Weights of a small GPT-style language model, trained from scratch on English Wikipedia.
Size: 2 heads of 64, MLP 448 GeGLU.
Architecture: LayerNorm before each block, rotary positions, biases, untied embeddings, attention and MLP in parallel.
Training: a variant of Adam for these matrices, 256M tokens, 7798 steps.
Each number is 128 + 32 x the weight over its row's rms, rounded and kept within 0 to 255. Layers, rows and columns count from 0. Numbers have three digits each. The size before them is the row's rms in percent of the matrix's.

# v: layer 8 attention value, 128x128, rms 0.106, rows 22-32, columns 0-127
# o: layer 8 attention output (transposed), 128x128, rms 0.11, rows 22-31, columns 0-127
v22 123:179118098124138149149162147104150193164162125160094123129123136092123071111112177207119078135121129102198153121158175161171126185161124084105125145119115132110099093138107145141065109114131139118120148116117145103133149087080052089155140122109097132059074114096121134121126154139112132148165075145062199104126093156136163170143138059151074112137088165086133206175112165160145122119129
o22 120:115101138109091155134127124115176137119225136094171068128113133139123108141140138171084161141115234096122115103168069143119193130107181154139132150105146188121102198084098117159092123128099176144167100127117096109138084128120154204094091099145123107138054124133116115115131121160106136115161107099161137087100174093135177044102121115164121152141077136140139174147167137181121137119143
v23 110:125225129081115098107092133142145172121137129079140110132143080182093114140076140085124091116138175104095127118080155124213124136108106091102146144160112150111166161149099177142171144125116096186160136159107156090142127178129099120128140164135130126178085101091109053092116091106138095150109123169131116122160043143145118093167163175101130111082128137102180054149102141064082128130152
o23 113:116160125156193130173090168117106117172187165043163115170164109144085101126152156076091135131118149121087198116183100122133139090071117151113159144145160089138130152151109142095153137082125095178129170151101180120105138115116058065118119125148128137118119098120183123109068136118146108112039130110112153148082098126105149166157190174115106127151158102082082099118111177095120107144171
v24 103:137180117096087114143134112114107143181075146119150107124156147130202158118139198109129168112118166075139169145107122103147123115129132161127112073177100154063151134102169101175104161155160164144194140080139106102090063151113126082118130132093112106154046118137117075054113118080135142129077130159100100099106147110164153151097169125110121143148136150077146094087136160153071157136040
o24 102:137126107142139159112114109091099160177113159099142184134059135119109115100129170123212109154134173154155150143103122121171068105106135151102116183105079145168158097137091122162109110088124087161103164104233139112151153140134090129105122154154131095132125094140206154112135135091089107114066158179077146100112111135144132109113166112095150105127109119070146227068087136105123070138140
v25 104:118125182093144124171095175159093174134125144140097161140111152132123162123112079064141125122128124072221143128150076106150187118209101147169132120153124134119150116120113115140150117122097167135120104103159105181099130167098147094186088081121141071167115133156085112179132120094168144095060134144147125111119139123109086127148075202145172188106094158127078097059147162162159129137086
o25 104:202145144140152158136096124129085148128119096160125150107104143088104165076165135114186106115123073099182135146140139123164106166164072136131137108156124139167146095161129115107135096194127079123108162151207061151148128182106078160105112138118157086151094088129087208137154159160111166118093118119041124125177079133111105137171157086155134133086137106156095134078097146122175067151109
v26 101:107144131135130062118154053122103176113125144208141131180120116169152119124161142146098156107160118129157107111112119164110127146159120158120116135095124097123131117116101162192061109165119196093145132105235140045119117124144122131090148070141077117171109109180118107089159190141194101101114130162122114095123163087068164164095162099109151135091165164153109099110105152088153092103121
o26 103:115085089083102128168130161111124162110096128139134108163120110173185151156200120176216160169130123136119099080137139098092156134102166129128118140133099082165112119147134141116149138165135122120123160067138143173086120124103073150162135084117088100132115116113116119070173152106079125101128119078097145140131119185230096055105145086107070140134157140129109182117117221176104143120141
v27 096:143100133200107096089120191099124109074110075072139135104145177155077130147099077153124089172083121121136086155108188152151090121114086087137132090076169104171142164086123125175072189106140125126146120129097123134073118093154144201174152109159094139157116151097074086115124085171083134156173110106096107134154155174081135126218140107126153146099140148128122149100126098131107141152099
o27 092:100103112163119092142177154188158112092195179176111139070131125155142142094091118110114121115123116152103135165132128143071208105109151137166126131144123136154106188085131143100100142146136110082140132104078112129124133125101115155074073142109116197076140148128132144150179096107143153148103101059144042139107133170064150192101132101080088134142155147176102141176161134178127057114135
v28 102:127157111129123114161168081132119171063135103146115084132116100077221134129110125139111127155068135108208135186048130126116164113164141133094159189116122125114143133131184082160110099127102174133115061153114096108121169129131085126075130115115109137141100123150152095207135177144101095134109111140167164101141085072151186135130194042151157119112169113109139091109120086113123114124146
o28 108:134136126171170182099132145107135145154143150098152125198166093139135119151084128109157153194087171145116083108114137076101073082106164108132080121207121154143092099072127098198154115176127134112077078123118104076127145129093096138169112186147117114088095165128134148126126159150113088186139114095131182131143160118142174028110159116155100143132140137111147152153070140076071119113112
v29 108:177156102057139113183146123115102155123126119105094170112127103112133076144156184175116114131111137161199122159138187191155146136131085114140186117116108133121131106072095142142154180129104172123124131006123116126186117098106120140124166172129173139138093092082123052106147121129109089158063096147111079113166169145138153189111128143157108151082151158112144098111085078112136159133117
o29 105:085084166173147170112064145179169128137179119101129125148097099143092097157161149138084129074153137151115141141132128102084108143083116133128141200187143122190121206146102101110120116157123130126123150150171149124093162104084085164114067069159128139144130134115140138131171136159169086133081125071117081076122208123137165117154116066119079164097111155134115208129094158131115090170121
v30 113:132139103113147135197156124134105130125126068105165124133069090125088123145110106134135095097128117156091147138115125156130145132052115149139160148169110129091087177114077117152135141097141109114089096107133158150132089103167135155125133182100200132137113122086128056110157101109179143150093144121133164077149083134141148111086111157083161089043150206137127126167091085091175203078204
o30 116:127121146108156138177137161200170104132127075126121110199097081109101143181135107113118148115139148157065098141150132144114048137129057156157144072161195109142100213114129107163143171134132131148141118158131175118072134102058104055128081064129142146118160143135129103154135174155125128101088117080127121109112144107103109133143105156094152176102108123146122117125072067103205156116123
v31 098:141113113161099099156153130126136200146150085103097185167121216115089152101154140112134168168167159111155121092131125104105093181110137092120083077102129121125153108081109139142119181146145134106109121070137108149042124148106115154230135161119125113153124071145155106068118164119127152138100089167086093140106088172098083126101191148137144132170117156105196076076136149137150162117105
o31 094:090085111170129147123156110089165151141162083169151136081082133174092115093194101135112118138133143121146161136121141102144152111121155169153159143140067120092206160183106149146131081109118063091102171084136129189113079188130090157151132159127096115130131131140131173165147126077138088102076147134076054105073080159131115129155121131091122140144147141148124142080126129174117021163133
v32 103:189182139109161113141139136134160093146159111121163143130084135107146077118082127097124066087125127096112196126138113162154115072149115111080111188097121151158159169107076118159082124111147116131123168144137148130126009125129182155121143184102152176114112137127093096099178165124144132161126119175156107053152098162133168136142085135084113147050131094147129105154071144073139133085102